{
  "d_model": 768,
  "n_head": 12,
  "vocab_size": 32000,
  "norm": "rmsnorm",
  "norm_place": "pre",
  "rope_base": 10000.0,
  "attn_scale": 0.125,
  "lr": 0.00205,
  "decay_fraction": 0.917,
  "decay_shape": "linear",
  "batch_tokens": 131072,
  "doc_mask": true
}
Each number is 50 + 15 x the weight over its row's rms, rounded and kept within 0 to 99. Layers, rows and columns count from 0. The size before them is the row's rms in percent of the matrix's.

# up: layer 4 MLP up, 2048x768, rms 0.0671, rows 410-427, columns 512-639
# down: layer 4 MLP down (transposed), 2048x768, rms 0.0631, rows 410-427, columns 512-639
# gate: layer 4 MLP gate, 2048x768, rms 0.0662, rows 411-428, columns 512-639
up410 093:43 97 43 57 35 58 58 74 77 31 63 32 34 48 59 40 65 53 67 63 66 46 55 64 72 39 60 36 31 55 54 10 59 53 46 54 60 41 39 61 59 45 58 49 91 80 47 73 80 62 31 40 47 70 30 49 39 73 49 89 40 44 20 55 41 49 40 44 34 39 42 65 29 63 63 55 40 75 53 21 12 49 54 67 03 15 54 18 38 37 38 62 38 27 85 34 20 58 36 39 11 37 53 68 55 27 72 74 35 42 68 51 38 34 51 74 50 69 41 67 44 33 55 30 31 37 52 45
down410 098:54 36 53 98 61 49 55 78 43 50 62 54 44 26 52 56 64 68 68 40 23 47 48 48 71 63 49 61 61 44 26 34 31 47 36 68 27 24 56 17 59 59 52 47 51 65 42 66 70 35 36 32 78 48 58 49 46 59 54 49 74 51 41 30 59 46 47 66 57 36 34 56 50 57 59 53 58 27 53 61 57 48 53 73 62 59 23 80 52 44 67 77 46 42 41 38 28 63 47 33 44 58 42 32 45 55 66 56 71 38 33 36 39 75 65 56 35 29 62 95 72 30 55 81 46 54 56 59
gate411 097:33 45 51 58 48 55 55 35 53 62 35 21 70 51 47 42 46 53 32 48 59 60 57 56 46 37 61 54 49 54 51 52 55 36 45 47 53 59 44 44 30 42 32 46 50 64 39 64 66 46 54 57 76 63 20 57 60 57 69 65 48 56 38 39 46 80 54 45 44 51 18 47 41 48 36 47 24 71 57 48 53 42 52 56 65 55 86 35 33 54 36 21 42 64 51 22 44 61 62 59 79 22 43 82 46 33 26 40 27 25 61 54 73 43 58 46 36 52 49 39 38 51 69 46 38 44 42 43
up411 094:58 51 55 53 34 51 23 61 58 65 62 32 45 73 66 68 50 52 50 34 61 19 69 41 47 60 30 58 43 30 40 72 50 59 37 67 24 29 46 48 33 23 84 36 58 35 42 40 54 35 54 35 53 30 64 39 58 40 46 52 47 37 65 92 57 45 36 70 41 36 45 35 38 51 40 27 65 33 42 66 70 37 32 49 19 70 51 66 64 57 61 31 58 59 47 79 56 50 68 48 57 69 60 38 52 72 65 68 44 48 67 64 76 25 40 38 31 40 71 68 77 38 57 68 33 45 46 76
down411 102:24 51 56 64 46 51 31 45 67 42 15 52 41 47 62 70 46 43 55 78 44 41 57 57 53 56 51 65 20 71 25 56 50 65 40 76 33 57 51 53 48 45 67 47 65 53 70 35 40 44 36 35 52 45 18 24 35 31 57 33 29 51 51 47 74 34 58 65 80 49 56 25 46 53 41 53 33 51 39 46 37 55 14 68 42 58 43 51 57 51 49 50 51 20 47 27 77 46 82 54 68 44 66 60 50 35 69 30 44 79 52 49 50 19 30 38 32 47 28 48 56 31 51 63 79 54 55 63
gate412 106:44 66 75 50 50 54 72 53 49 59 39 37 56 58 44 49 66 46 67 51 57 46 32 55 54 47 24 57 12 47 59 71 54 49 51 46 31 56 59 49 26 39 48 56 16 56 56 63 34 45 47 53 50 44 80 33 56 43 57 17 44 42 45 36 43 44 60 82 40 43 76 90 32 33 48 64 46 70 48 56 15 63 49 50 69 32 49 55 32 54 53 53 39 77 66 21 52 26 67 67 53 39 41 62 54 40 71 44 72 62 51 74 56 75 51 51 81 58 36 28 48 55 23 43 41 67 45 55
up412 111:56 52 51 57 45 48 41 30 59 21 41 82 56 47 26 63 56 47 62 53 56 55 55 57 26 42 69 67 63 71 24 33 26 41 45 34 61 25 57 55 44 34 39 44 60 56 72 14 43 28 67 77 26 67 55 34 51 47 52 36 61 79 54 36 64 48 37 75 30 66 52 35 62 36 56 48 56 36 08 68 57 38 36 61 30 48 40 54 46 48 54 44 43 53 65 55 38 56 40 30 47 69 47 39 41 39 51 69 58 33 60 64 29 43 52 62 41 62 49 50 37 43 78 87 41 37 50 49
down412 101:33 77 48 41 13 49 45 48 45 41 48 61 90 50 25 43 33 69 50 86 43 57 53 82 34 21 71 17 45 30 64 36 31 45 23 34 56 41 26 56 35 53 62 45 68 39 51 53 36 52 71 44 58 31 64 49 25 62 47 58 47 64 44 48 12 47 58 39 32 68 43 67 80 51 52 78 52 39 43 63 55 54 31 65 43 40 56 31 63 54 57 67 58 67 61 72 56 45 39 57 43 67 67 30 52 37 56 52 39 41 57 62 50 49 39 73 30 46 76 44 55 62 52 56 44 35 64 54
gate413 093:46 44 61 58 52 61 59 60 42 56 69 63 57 66 47 58 42 38 46 37 59 40 30 69 51 33 42 54 51 56 83 47 41 39 69 17 58 52 61 60 44 40 59 45 51 26 74 33 47 69 38 44 47 59 38 59 33 13 58 65 56 31 35 48 58 54 42 34 39 64 33 43 63 73 32 35 44 77 63 57 48 42 56 36 66 52 44 65 36 74 66 19 42 41 43 65 28 43 18 67 57 53 53 55 54 58 46 49 41 53 47 66 73 35 41 26 44 40 55 34 76 42 48 54 59 50 57 39
up413 095:43 39 57 68 52 74 33 39 68 44 55 55 99 62 41 83 68 38 34 58 50 52 53 59 66 51 51 21 33 60 66 42 62 46 63 54 62 40 77 43 65 60 40 58 39 38 29 51 56 28 49 44 56 67 69 44 68 37 57 82 50 53 48 45 35 47 67 00 69 64 86 70 46 30 60 46 39 80 62 45 49 44 60 78 31 19 56 59 60 32 63 38 60 26 57 30 34 53 46 47 20 60 48 46 72 62 60 53 45 49 27 74 46 58 47 58 44 85 32 51 46 66 52 46 25 77 61 19
down413 100:71 53 44 65 74 67 50 72 53 56 42 16 37 52 71 43 41 62 48 33 50 50 41 69 50 32 39 31 36 67 62 48 42 33 48 47 52 60 42 50 66 44 74 53 56 28 34 49 60 48 77 50 50 31 50 82 50 69 84 56 38 65 57 72 42 71 47 04 45 63 72 72 39 51 34 56 27 49 76 30 38 43 48 71 69 56 60 42 46 55 43 40 43 61 50 77 31 43 68 29 46 22 38 76 64 50 59 50 34 35 74 53 61 39 63 35 52 51 37 62 65 26 31 58 47 66 47 62
gate414 098:37 70 36 52 54 40 50 53 53 38 55 43 49 51 43 37 64 39 49 57 45 72 31 58 69 55 31 52 28 51 74 67 65 40 52 72 62 68 47 57 52 58 44 52 86 54 53 53 30 54 36 36 42 51 62 59 65 59 62 54 65 57 48 69 69 58 63 43 47 65 38 52 63 20 65 77 70 74 82 61 59 65 63 39 50 49 39 68 37 40 51 62 43 51 24 34 49 66 43 40 41 42 38 47 52 51 67 15 49 53 40 66 27 51 67 40 43 51 52 46 48 40 40 51 24 41 60 32
up414 097:50 00 47 35 63 26 44 36 43 95 92 61 41 21 61 40 51 51 64 72 80 19 45 31 58 30 53 49 53 48 59 43 53 57 31 71 36 41 37 55 55 53 26 40 59 45 53 50 24 30 55 39 62 57 33 29 32 51 49 23 42 50 74 36 49 71 28 59 66 39 57 61 70 64 17 54 57 47 34 56 39 58 38 43 59 31 53 45 53 32 70 29 41 80 49 43 42 53 54 66 59 72 47 68 36 40 62 96 70 75 27 72 53 38 45 56 45 61 45 35 48 56 59 78 57 53 48 59
down414 098:52 51 47 62 48 46 65 67 61 34 62 53 32 52 40 52 39 25 45 60 41 63 66 23 49 64 27 72 30 59 43 33 34 69 68 70 64 60 37 43 65 33 48 53 48 66 52 50 36 73 56 34 41 43 53 81 35 20 68 40 67 79 48 75 37 56 18 54 32 70 59 34 32 43 23 84 46 45 38 39 35 63 18 23 57 86 36 38 55 46 75 66 83 58 44 62 24 36 26 60 39 27 42 43 65 50 26 48 41 51 57 53 45 65 55 22 56 50 35 48 46 36 40 67 48 60 28 42
gate415 100:52 27 56 53 68 52 53 65 56 35 44 69 09 64 52 47 50 56 72 24 59 55 23 40 44 43 65 57 55 76 64 44 44 60 27 50 24 26 48 44 58 43 43 41 49 60 42 68 27 69 39 69 73 47 64 55 49 77 47 38 61 38 49 59 71 40 69 47 42 41 52 92 66 38 23 49 53 55 27 45 74 56 46 58 33 38 39 66 31 59 29 39 59 60 38 72 82 83 37 52 60 20 40 62 46 46 47 49 29 62 36 74 44 30 70 40 45 23 48 65 51 48 49 38 58 68 46 29
up415 094:44 63 47 58 50 35 33 73 50 42 56 51 45 43 44 37 41 48 55 64 55 45 79 41 68 36 73 44 40 37 67 66 71 49 65 67 40 54 60 35 61 17 79 55 42 60 34 43 30 47 47 69 41 53 46 25 46 54 54 28 50 49 31 43 31 23 17 53 55 47 71 48 61 08 36 30 53 36 58 52 43 57 44 51 83 52 84 31 59 60 60 25 29 42 35 44 62 80 50 52 20 63 56 48 49 59 43 61 65 64 38 46 82 46 60 69 81 54 68 69 23 40 84 62 33 45 66 49
down415 093:54 31 72 94 23 60 52 48 43 45 72 52 48 48 47 74 44 59 48 29 46 30 53 39 64 61 80 36 00 36 59 51 51 68 61 66 37 30 52 18 27 43 42 39 44 67 69 60 38 55 42 61 60 52 34 41 32 23 66 50 76 59 36 54 65 61 43 57 51 43 59 60 35 71 31 63 47 34 20 70 30 42 43 65 53 25 61 47 63 49 44 67 41 31 37 66 71 60 46 28 79 66 58 72 37 56 43 51 43 46 22 15 27 83 69 50 39 45 47 57 39 50 85 28 36 59 50 56
gate416 094:23 53 51 54 43 26 53 54 64 57 25 33 54 37 45 36 33 43 38 18 56 46 55 48 44 32 67 44 57 61 49 68 40 53 49 46 52 45 54 54 58 11 34 61 44 59 63 59 45 57 44 63 37 27 22 33 48 48 55 47 66 34 40 45 48 60 17 51 46 59 35 45 14 34 40 59 39 35 35 54 49 38 53 43 35 48 32 42 44 27 53 47 42 56 48 69 63 49 67 45 62 40 39 50 23 64 65 38 46 28 46 71 20 60 37 70 34 57 36 22 74 61 60 43 37 38 44 41
up416 094:44 44 49 54 61 62 52 47 38 45 46 49 51 61 25 60 43 57 51 68 35 48 39 48 36 65 41 41 33 57 66 25 39 60 64 38 52 25 44 26 44 31 66 58 54 46 99 47 41 40 79 51 84 50 32 43 68 40 39 54 62 58 68 55 60 64 79 61 33 66 64 56 39 55 41 43 22 20 65 55 69 47 47 31 41 55 60 51 18 50 57 59 80 34 42 54 70 62 52 68 75 51 42 25 72 46 49 51 32 51 61 40 72 63 43 78 46 45 37 46 60 66 59 49 54 46 17 67
down416 100:39 35 41 59 54 28 73 58 28 57 82 49 39 48 64 37 51 42 60 69 24 46 43 48 65 43 34 40 50 45 51 46 57 56 34 63 44 41 70 49 61 57 66 73 20 64 66 52 69 59 51 65 41 38 38 56 64 76 42 55 47 64 00 60 64 48 44 46 48 59 60 23 35 65 53 54 50 48 52 46 63 25 58 73 52 50 44 57 59 69 51 27 78 82 23 45 61 40 30 65 51 26 58 14 55 48 65 92 58 54 60 71 65 61 28 78 55 45 26 72 35 46 71 68 50 66 19 51
gate417 109:29 55 58 56 36 59 51 53 59 48 66 73 52 85 55 32 19 56 35 41 50 64 44 13 31 74 41 39 46 38 63 53 56 36 85 25 58 47 47 51 66 39 41 40 48 53 67 56 48 48 34 48 61 57 67 48 50 67 55 50 54 69 47 74 50 79 42 58 79 62 54 80 40 61 54 29 43 45 46 64 60 63 38 40 13 32 36 42 30 55 54 57 68 61 41 45 60 50 65 58 31 61 33 31 55 51 59 38 65 75 93 39 60 58 54 43 53 45 51 57 30 41 50 64 45 51 51 59
up417 106:52 45 44 34 33 57 75 31 50 43 65 66 55 42 55 46 57 57 33 36 62 65 51 40 60 48 60 47 65 41 43 41 35 58 37 24 38 35 91 68 63 46 45 54 30 34 22 44 29 64 47 37 41 63 37 44 50 31 20 80 58 40 47 71 39 45 14 84 47 45 62 51 55 74 28 42 63 74 50 36 56 46 56 60 64 33 51 60 55 84 33 47 66 64 44 34 41 57 49 61 56 64 61 47 71 52 63 55 63 40 56 69 69 38 67 65 61 33 52 48 53 50 66 68 60 52 44 52
down417 107:52 41 54 59 50 54 58 30 42 57 47 31 51 59 54 58 63 14 46 53 68 47 37 46 31 54 57 49 45 18 71 63 59 57 30 49 49 17 39 85 42 41 73 73 45 36 67 79 31 40 92 38 54 74 20 71 63 72 53 01 46 58 28 07 66 68 60 30 45 42 51 51 31 52 22 59 25 68 40 32 39 46 67 55 47 25 63 68 48 41 87 45 21 61 54 37 47 25 58 54 61 81 40 61 36 64 34 34 51 54 51 68 50 42 35 25 59 45 32 34 45 57 62 37 57 50 60 83
gate418 106:54 58 36 63 25 78 43 63 69 45 33 65 63 40 55 57 45 52 32 45 43 64 52 49 53 50 53 46 68 68 51 99 44 77 61 79 67 56 27 37 47 37 36 35 59 67 53 55 60 69 38 53 56 69 54 35 34 22 39 33 81 19 56 57 43 40 38 58 47 50 51 32 33 44 33 61 52 42 33 85 65 43 64 44 84 56 59 63 63 46 44 47 73 52 34 73 64 32 58 68 46 26 50 65 19 37 45 53 55 32 68 10 65 35 40 52 41 59 40 10 60 76 43 47 54 45 71 42
up418 107:40 35 50 43 41 56 56 30 26 44 56 19 54 29 57 58 21 71 47 60 52 40 83 57 32 42 63 65 37 47 89 59 59 59 49 68 43 95 48 39 52 49 57 36 30 38 44 36 55 71 44 31 35 49 83 29 33 51 68 50 67 55 45 50 70 51 82 45 23 52 40 42 61 49 50 69 65 17 48 48 64 32 45 67 69 40 60 78 54 56 48 19 36 49 36 52 25 82 53 65 47 39 52 61 41 53 42 70 65 53 75 48 41 53 28 64 39 47 31 47 64 37 50 37 71 34 41 59
down418 104:52 47 57 74 39 40 64 38 70 50 51 60 46 57 66 33 47 38 41 49 47 45 58 46 62 43 48 05 34 64 64 23 52 69 38 63 31 56 31 76 58 38 72 42 27 46 41 52 42 58 55 42 49 68 74 54 39 47 39 17 43 67 59 57 41 35 61 45 19 28 67 40 55 61 67 42 29 40 58 32 38 32 55 60 49 21 64 46 49 24 39 37 76 46 65 53 36 28 38 51 54 51 70 53 44 67 64 55 47 51 31 66 39 30 33 45 56 36 41 24 51 62 52 56 62 40 99 77
gate419 101:46 36 28 85 43 59 43 66 54 66 65 39 26 57 37 34 40 40 30 71 18 46 48 49 37 37 65 54 54 63 13 50 44 49 28 20 34 41 54 61 46 51 60 38 60 61 34 62 48 28 30 56 64 50 54 68 39 45 44 42 33 43 85 71 44 68 57 35 67 43 57 51 54 70 58 53 74 52 63 47 57 51 33 41 62 74 13 53 26 79 39 43 46 55 57 39 66 59 37 39 53 40 70 56 30 30 46 48 57 66 54 62 30 47 38 72 55 50 48 76 33 61 04 35 41 65 52 45
up419 104:44 43 28 53 66 60 67 59 67 28 23 62 63 48 87 49 59 41 48 22 39 41 19 68 60 42 32 64 37 45 54 57 29 54 60 55 56 61 63 63 57 37 34 54 52 42 49 59 60 34 39 32 46 38 47 54 30 49 36 74 63 39 45 65 64 44 28 45 64 57 54 49 84 61 85 38 49 51 82 41 28 72 60 31 37 58 40 40 41 49 82 52 42 45 61 48 45 43 46 49 37 98 28 40 31 97 67 42 47 39 73 28 42 43 55 37 71 61 26 53 53 48 36 53 57 51 62 58
down419 104:70 60 80 12 35 60 59 74 36 83 35 45 51 39 31 42 38 72 80 67 55 30 19 52 20 27 58 30 41 45 30 55 56 38 79 60 55 17 99 43 49 36 50 38 60 70 55 51 64 63 76 40 39 45 45 54 71 44 48 50 48 63 17 23 79 50 60 34 52 58 60 52 80 67 57 27 48 43 29 49 54 37 79 63 71 69 28 77 55 60 43 28 58 58 71 48 32 57 23 40 51 63 37 54 37 49 55 40 57 58 76 31 57 56 45 53 08 42 57 28 58 48 51 40 44 67 68 77
gate420 096:60 67 59 55 54 56 55 90 65 34 67 53 51 62 32 53 62 48 72 57 57 69 23 36 39 27 68 47 44 09 10 40 28 65 50 43 51 98 55 55 69 12 35 57 78 60 37 34 49 27 63 60 64 54 57 64 60 72 50 53 56 24 70 41 43 77 88 60 51 62 31 36 48 42 49 65 52 50 70 64 48 46 43 27 52 67 26 76 59 46 51 62 62 36 71 51 51 40 55 35 51 50 37 67 72 41 36 40 36 31 40 56 57 58 32 59 56 51 29 18 63 73 41 55 38 68 69 53
up420 092:34 33 37 55 34 54 59 01 63 51 23 37 50 54 60 56 43 28 72 40 78 70 33 86 45 57 26 43 60 61 31 26 33 42 51 46 44 21 52 28 40 73 50 65 42 56 49 52 60 34 79 66 66 42 25 49 66 41 70 57 38 62 41 49 70 44 48 32 32 54 50 68 40 49 26 19 33 20 46 71 51 41 76 47 51 25 50 52 50 42 52 63 47 32 63 41 20 30 64 29 64 55 38 43 53 57 56 37 45 44 44 38 32 53 56 60 36 54 36 56 41 64 49 38 41 50 54 75
down420 097:66 50 43 19 62 64 34 24 45 89 54 48 65 54 41 49 25 39 71 66 68 61 43 60 49 60 57 68 60 56 68 53 41 43 39 32 34 44 55 31 58 40 60 37 62 30 57 56 28 53 60 59 26 50 74 24 46 60 20 42 56 35 55 37 32 46 70 61 53 44 37 39 47 58 37 50 48 46 38 41 59 47 41 42 46 52 53 52 18 46 60 53 49 28 36 38 81 48 75 61 69 62 25 47 70 58 60 35 42 62 65 41 47 62 36 69 15 31 31 54 47 50 52 71 75 43 53 41
gate421 102:12 25 35 62 30 44 67 52 22 64 80 67 45 52 51 49 58 55 59 50 46 46 42 23 70 57 45 42 54 84 44 47 55 70 43 61 49 68 74 55 51 56 63 66 63 66 36 47 47 80 49 72 48 30 57 47 30 58 51 46 48 35 69 46 18 59 64 42 54 65 69 59 44 63 70 22 56 47 69 46 60 49 61 38 72 55 36 79 76 53 42 55 47 50 71 48 39 40 93 30 43 50 47 51 42 36 47 33 40 51 55 61 55 08 20 75 62 32 35 21 73 46 77 52 54 92 58 39
up421 113:24 40 74 15 63 31 37 68 42 45 45 51 70 34 29 48 49 55 39 53 38 33 47 63 62 60 46 34 46 57 61 49 42 44 69 40 55 65 55 79 44 33 48 43 82 64 47 41 52 49 30 35 51 40 54 56 56 51 34 39 46 65 85 84 18 37 93 28 49 70 69 49 52 55 59 54 40 41 63 71 65 68 59 59 37 73 47 39 44 61 64 69 53 46 09 28 53 41 61 54 53 55 27 46 39 50 36 53 58 24 32 29 56 42 09 59 48 50 34 42 34 50 29 59 40 53 68 24
down421 098:57 38 70 17 56 48 55 51 54 66 80 45 37 46 73 36 61 80 73 56 32 76 64 52 15 40 37 61 61 42 33 57 46 52 64 64 79 65 48 65 30 54 52 33 38 22 60 41 39 35 39 36 36 50 54 57 66 50 51 57 40 67 31 80 53 34 75 49 63 69 54 09 73 33 36 59 48 56 48 76 30 62 72 76 65 56 41 74 63 70 40 44 13 44 45 40 34 62 33 32 36 70 44 61 40 46 48 62 76 19 55 63 39 58 55 65 42 52 40 50 31 34 55 44 76 59 51 50
gate422 094:35 46 51 74 54 42 73 29 52 42 22 55 71 78 55 56 50 54 28 56 69 59 62 46 74 61 48 54 76 45 33 69 86 40 68 38 32 51 39 43 26 49 78 42 50 37 63 69 40 67 45 43 62 36 28 39 32 67 34 45 80 43 82 28 24 58 48 48 51 30 44 72 81 67 49 71 63 24 45 37 45 49 28 58 78 55 66 50 71 64 38 50 50 31 77 44 34 44 35 31 75 54 25 43 50 49 40 83 43 61 54 48 56 48 09 39 56 38 37 54 64 46 62 32 33 39 67 46
up422 094:18 46 63 60 54 44 79 53 48 43 38 86 68 51 44 29 64 55 63 53 73 44 49 87 45 69 75 62 81 52 34 27 56 45 69 64 44 27 53 59 40 60 52 57 59 51 79 44 77 76 56 40 47 58 39 71 28 63 27 39 48 48 32 64 44 61 40 68 58 77 22 39 40 36 62 40 44 46 41 11 68 35 56 41 35 70 58 62 46 69 52 61 65 75 69 38 48 70 33 49 48 51 74 63 55 21 44 73 31 70 68 52 27 28 49 58 38 52 32 43 68 51 54 57 53 31 62 44
down422 098:43 59 73 75 53 28 15 73 59 34 46 61 33 42 55 73 39 34 48 22 41 23 45 43 82 52 54 40 54 35 35 38 38 45 66 63 46 40 44 42 34 79 45 47 38 34 71 63 32 56 50 47 00 39 65 63 80 24 77 60 54 57 51 53 28 50 46 57 68 52 55 56 79 52 44 44 16 46 60 47 35 47 39 48 44 59 66 25 47 59 43 57 38 44 70 45 40 57 39 36 25 57 59 58 37 43 47 70 51 57 31 38 54 36 39 41 51 52 50 21 31 35 48 12 57 61 36 59
gate423 101:60 41 50 55 52 37 53 37 53 65 51 30 43 20 51 67 23 32 56 40 54 69 37 29 54 49 24 49 44 79 33 48 80 41 46 49 44 70 59 63 36 19 53 40 43 43 58 49 42 64 50 49 61 85 59 62 38 67 41 53 49 61 40 58 43 52 53 71 59 54 57 53 21 68 45 38 48 62 77 41 64 53 69 43 65 54 63 47 46 53 20 40 49 41 64 41 60 35 42 02 47 32 69 32 58 53 62 47 32 54 39 63 45 39 85 39 65 34 52 30 46 25 49 56 42 63 52 29
up423 092:34 57 37 38 30 58 69 54 46 36 50 43 42 54 65 90 57 58 30 35 53 43 71 23 50 57 72 70 56 51 68 57 43 54 47 46 41 45 43 54 35 59 65 68 54 64 17 63 46 52 61 58 36 49 93 74 43 44 62 11 36 47 62 45 67 49 46 42 52 22 47 70 53 81 64 68 47 50 37 57 60 55 78 63 56 37 67 63 53 77 13 64 39 85 60 54 27 41 73 44 47 56 53 41 21 45 68 48 44 89 58 48 30 26 62 55 55 72 61 33 73 67 60 66 54 67 43 67
down423 100:59 41 53 99 37 53 29 29 40 43 48 78 66 35 52 68 48 43 49 47 69 49 34 39 44 47 29 72 45 44 56 63 28 31 25 45 73 45 65 49 36 55 50 58 32 49 26 38 43 55 45 51 42 46 47 65 42 43 43 61 68 71 48 27 51 06 46 32 48 45 36 67 45 24 43 35 56 64 40 32 65 42 56 55 57 46 78 59 37 07 47 69 82 61 35 48 66 43 57 54 68 44 71 54 36 37 83 45 59 50 23 49 42 49 74 66 56 48 39 63 75 57 67 62 52 51 55 27
gate424 108:33 38 23 47 39 74 40 49 42 51 74 62 60 79 68 47 41 61 72 75 47 50 33 71 53 43 57 47 63 69 19 53 33 60 53 44 53 55 60 43 53 50 62 37 63 79 36 68 43 38 61 26 07 29 48 68 48 37 33 40 63 36 67 47 47 50 66 33 60 28 59 51 34 43 72 56 42 60 25 64 71 32 76 40 08 32 72 45 68 45 78 51 50 62 41 37 65 49 36 24 53 53 28 86 48 80 28 41 55 51 76 58 45 21 36 44 31 56 34 62 78 66 58 27 64 32 48 54
up424 103:64 35 81 58 36 18 57 43 36 28 73 25 64 27 41 59 83 50 68 40 34 60 34 51 57 52 67 81 52 41 53 26 33 49 53 23 52 50 45 55 56 57 64 57 81 51 63 75 55 71 62 54 47 55 43 22 37 78 68 72 60 25 51 58 42 48 23 67 54 58 81 43 50 22 46 48 60 55 54 74 28 42 55 38 51 40 38 69 49 27 37 42 53 31 50 35 44 61 70 31 51 54 40 44 72 33 67 64 31 46 37 64 47 56 86 47 54 43 48 71 42 40 53 80 52 61 39 48
down424 108:30 72 63 33 32 38 99 69 47 43 36 66 63 36 44 58 49 34 64 57 74 43 58 91 75 50 57 30 43 42 44 55 56 29 53 44 40 69 26 56 64 59 35 29 36 76 83 76 25 41 57 54 39 26 61 41 56 68 76 31 43 69 64 39 42 67 23 71 41 63 55 64 62 46 50 48 69 56 33 47 41 43 70 46 31 63 48 81 61 49 86 33 54 52 59 37 35 55 70 55 60 31 36 33 50 45 65 55 59 56 45 74 64 57 58 37 51 53 31 47 58 63 55 25 62 63 28 86
gate425 097:67 52 33 55 42 59 37 43 55 83 64 65 72 72 70 59 85 76 67 64 84 59 50 49 55 29 51 67 38 76 68 51 60 50 23 71 46 39 59 19 35 50 27 38 56 61 41 39 32 43 17 52 70 27 43 46 38 63 54 47 32 67 46 33 49 61 47 49 45 41 39 70 57 62 54 66 50 54 10 35 23 52 56 18 43 47 56 48 45 56 45 53 76 10 47 70 31 36 70 40 45 52 57 52 50 41 44 39 50 57 51 42 52 49 54 42 46 45 52 43 39 39 45 57 27 34 46 53
up425 092:49 35 62 49 44 26 54 37 52 53 48 40 67 17 45 16 36 71 40 66 44 30 50 56 48 47 84 31 24 72 27 61 26 22 45 69 56 55 57 43 42 44 48 61 75 63 51 37 51 31 49 68 25 27 65 46 58 68 30 61 46 19 65 24 66 43 48 28 57 51 41 45 59 89 42 38 30 41 72 70 19 44 62 61 56 52 51 51 54 63 73 23 49 56 59 37 53 99 49 69 66 41 46 38 75 36 51 61 43 49 14 39 63 65 22 71 44 35 12 86 49 56 49 47 67 35 44 43
down425 093:34 39 61 00 74 53 29 42 65 43 40 54 59 73 60 41 42 28 75 47 47 30 54 44 55 43 33 50 37 39 59 24 67 47 63 56 30 72 62 51 62 52 47 51 32 60 61 34 79 33 67 23 53 49 41 46 50 21 61 33 44 33 48 56 67 43 68 62 50 76 59 52 63 42 66 19 59 52 35 61 57 38 40 40 54 43 63 59 47 26 49 55 54 79 58 48 33 35 23 55 51 39 36 49 71 58 53 47 53 52 62 37 49 39 45 52 56 61 52 64 55 68 27 48 46 60 36 61
gate426 098:69 63 57 41 59 24 22 42 39 62 56 39 39 32 34 49 34 53 51 44 60 49 55 46 28 54 52 44 51 92 37 27 56 50 57 60 57 65 24 77 73 34 64 60 53 78 64 65 34 37 54 32 49 72 30 64 46 64 65 76 68 56 37 59 49 48 49 43 41 45 42 55 58 51 54 57 55 79 69 50 40 62 39 50 53 36 84 48 45 28 65 37 28 46 40 69 41 43 32 18 43 10 72 41 68 59 41 80 46 54 51 49 54 54 57 52 50 54 43 53 56 36 34 40 36 59 22 55
up426 104:50 53 87 57 28 57 56 46 64 31 68 27 67 86 61 48 58 55 59 70 44 55 37 45 42 35 32 50 85 08 54 58 52 66 51 52 68 51 64 68 28 33 44 29 23 46 41 25 52 65 37 51 54 41 47 50 55 57 58 41 32 49 39 56 70 61 50 58 61 71 46 77 44 44 53 52 68 51 58 66 31 28 63 29 41 58 45 57 61 58 31 75 51 44 67 43 50 60 63 81 37 20 70 62 51 53 22 22 52 42 71 29 56 51 52 83 42 46 54 45 56 18 66 55 41 46 26 64
down426 099:50 67 47 71 46 41 47 62 48 68 59 44 77 53 25 61 10 56 64 68 53 40 48 67 20 60 39 62 38 45 41 55 55 77 39 53 33 61 70 35 52 55 39 44 67 67 84 45 58 25 76 28 47 65 55 53 56 68 35 29 75 49 62 38 32 47 73 63 64 61 66 77 56 31 81 53 60 65 50 50 40 59 52 53 42 41 45 44 61 66 37 60 75 28 36 78 54 41 50 41 43 33 56 47 50 39 45 32 37 67 44 56 32 49 37 28 39 45 35 47 29 76 69 39 45 64 57 64
gate427 104:56 46 08 45 40 68 60 57 59 66 57 73 66 55 47 47 47 64 32 34 55 78 46 30 46 39 55 46 47 47 71 54 49 38 43 35 51 71 42 28 47 36 49 59 32 40 25 35 38 06 57 55 36 82 61 18 69 62 27 47 60 72 26 60 69 54 33 66 26 30 52 44 39 62 37 48 37 65 50 87 63 49 64 64 60 33 33 34 62 59 48 31 75 71 48 40 47 40 48 44 72 40 29 37 50 37 63 42 50 56 61 61 44 32 59 68 48 60 41 58 63 55 41 48 43 39 53 73
up427 095:62 69 44 24 50 24 38 47 48 25 46 39 51 57 61 40 68 42 45 24 66 59 72 47 38 49 25 59 28 34 65 45 52 24 63 49 58 62 58 47 73 45 57 59 51 38 69 47 55 67 77 45 56 28 67 52 44 71 39 66 41 29 33 68 62 49 67 37 61 46 58 41 68 40 76 25 49 65 46 44 36 46 49 39 46 61 53 65 34 50 56 48 41 19 47 83 69 54 71 32 41 54 42 48 64 69 49 63 56 72 30 56 66 34 60 49 71 34 41 41 43 39 74 54 42 51 53 38
down427 102:58 65 40 73 36 63 37 23 54 59 64 29 60 28 47 42 28 18 45 37 41 49 38 75 63 53 67 43 27 57 67 39 54 53 57 46 37 37 36 65 55 63 63 63 56 48 64 37 61 05 67 51 60 32 38 39 33 52 37 39 55 64 25 62 60 42 38 13 74 49 55 41 72 34 63 36 61 62 36 51 31 36 40 63 70 45 69 34 33 25 56 68 40 44 57 31 28 30 68 38 27 79 39 53 58 28 44 41 47 59 66 70 69 48 43 46 48 30 50 60 56 50 56 49 46 66 46 58
gate428 095:44 35 59 59 54 77 58 44 29 45 47 47 44 70 54 41 49 62 41 50 70 64 38 44 65 58 62 66 66 69 46 25 60 56 54 34 61 61 45 65 53 55 47 61 74 62 50 28 42 54 49 36 84 44 39 72 25 47 19 60 39 66 35 40 60 46 36 41 56 40 56 62 43 57 30 67 34 40 57 54 58 59 54 62 29 41 68 36 36 55 58 47 66 43 66 58 68 30 34 42 72 54 28 46 45 40 34 60 28 54 63 56 54 20 52 66 68 69 45 62 42 59 27 78 45 58 46 33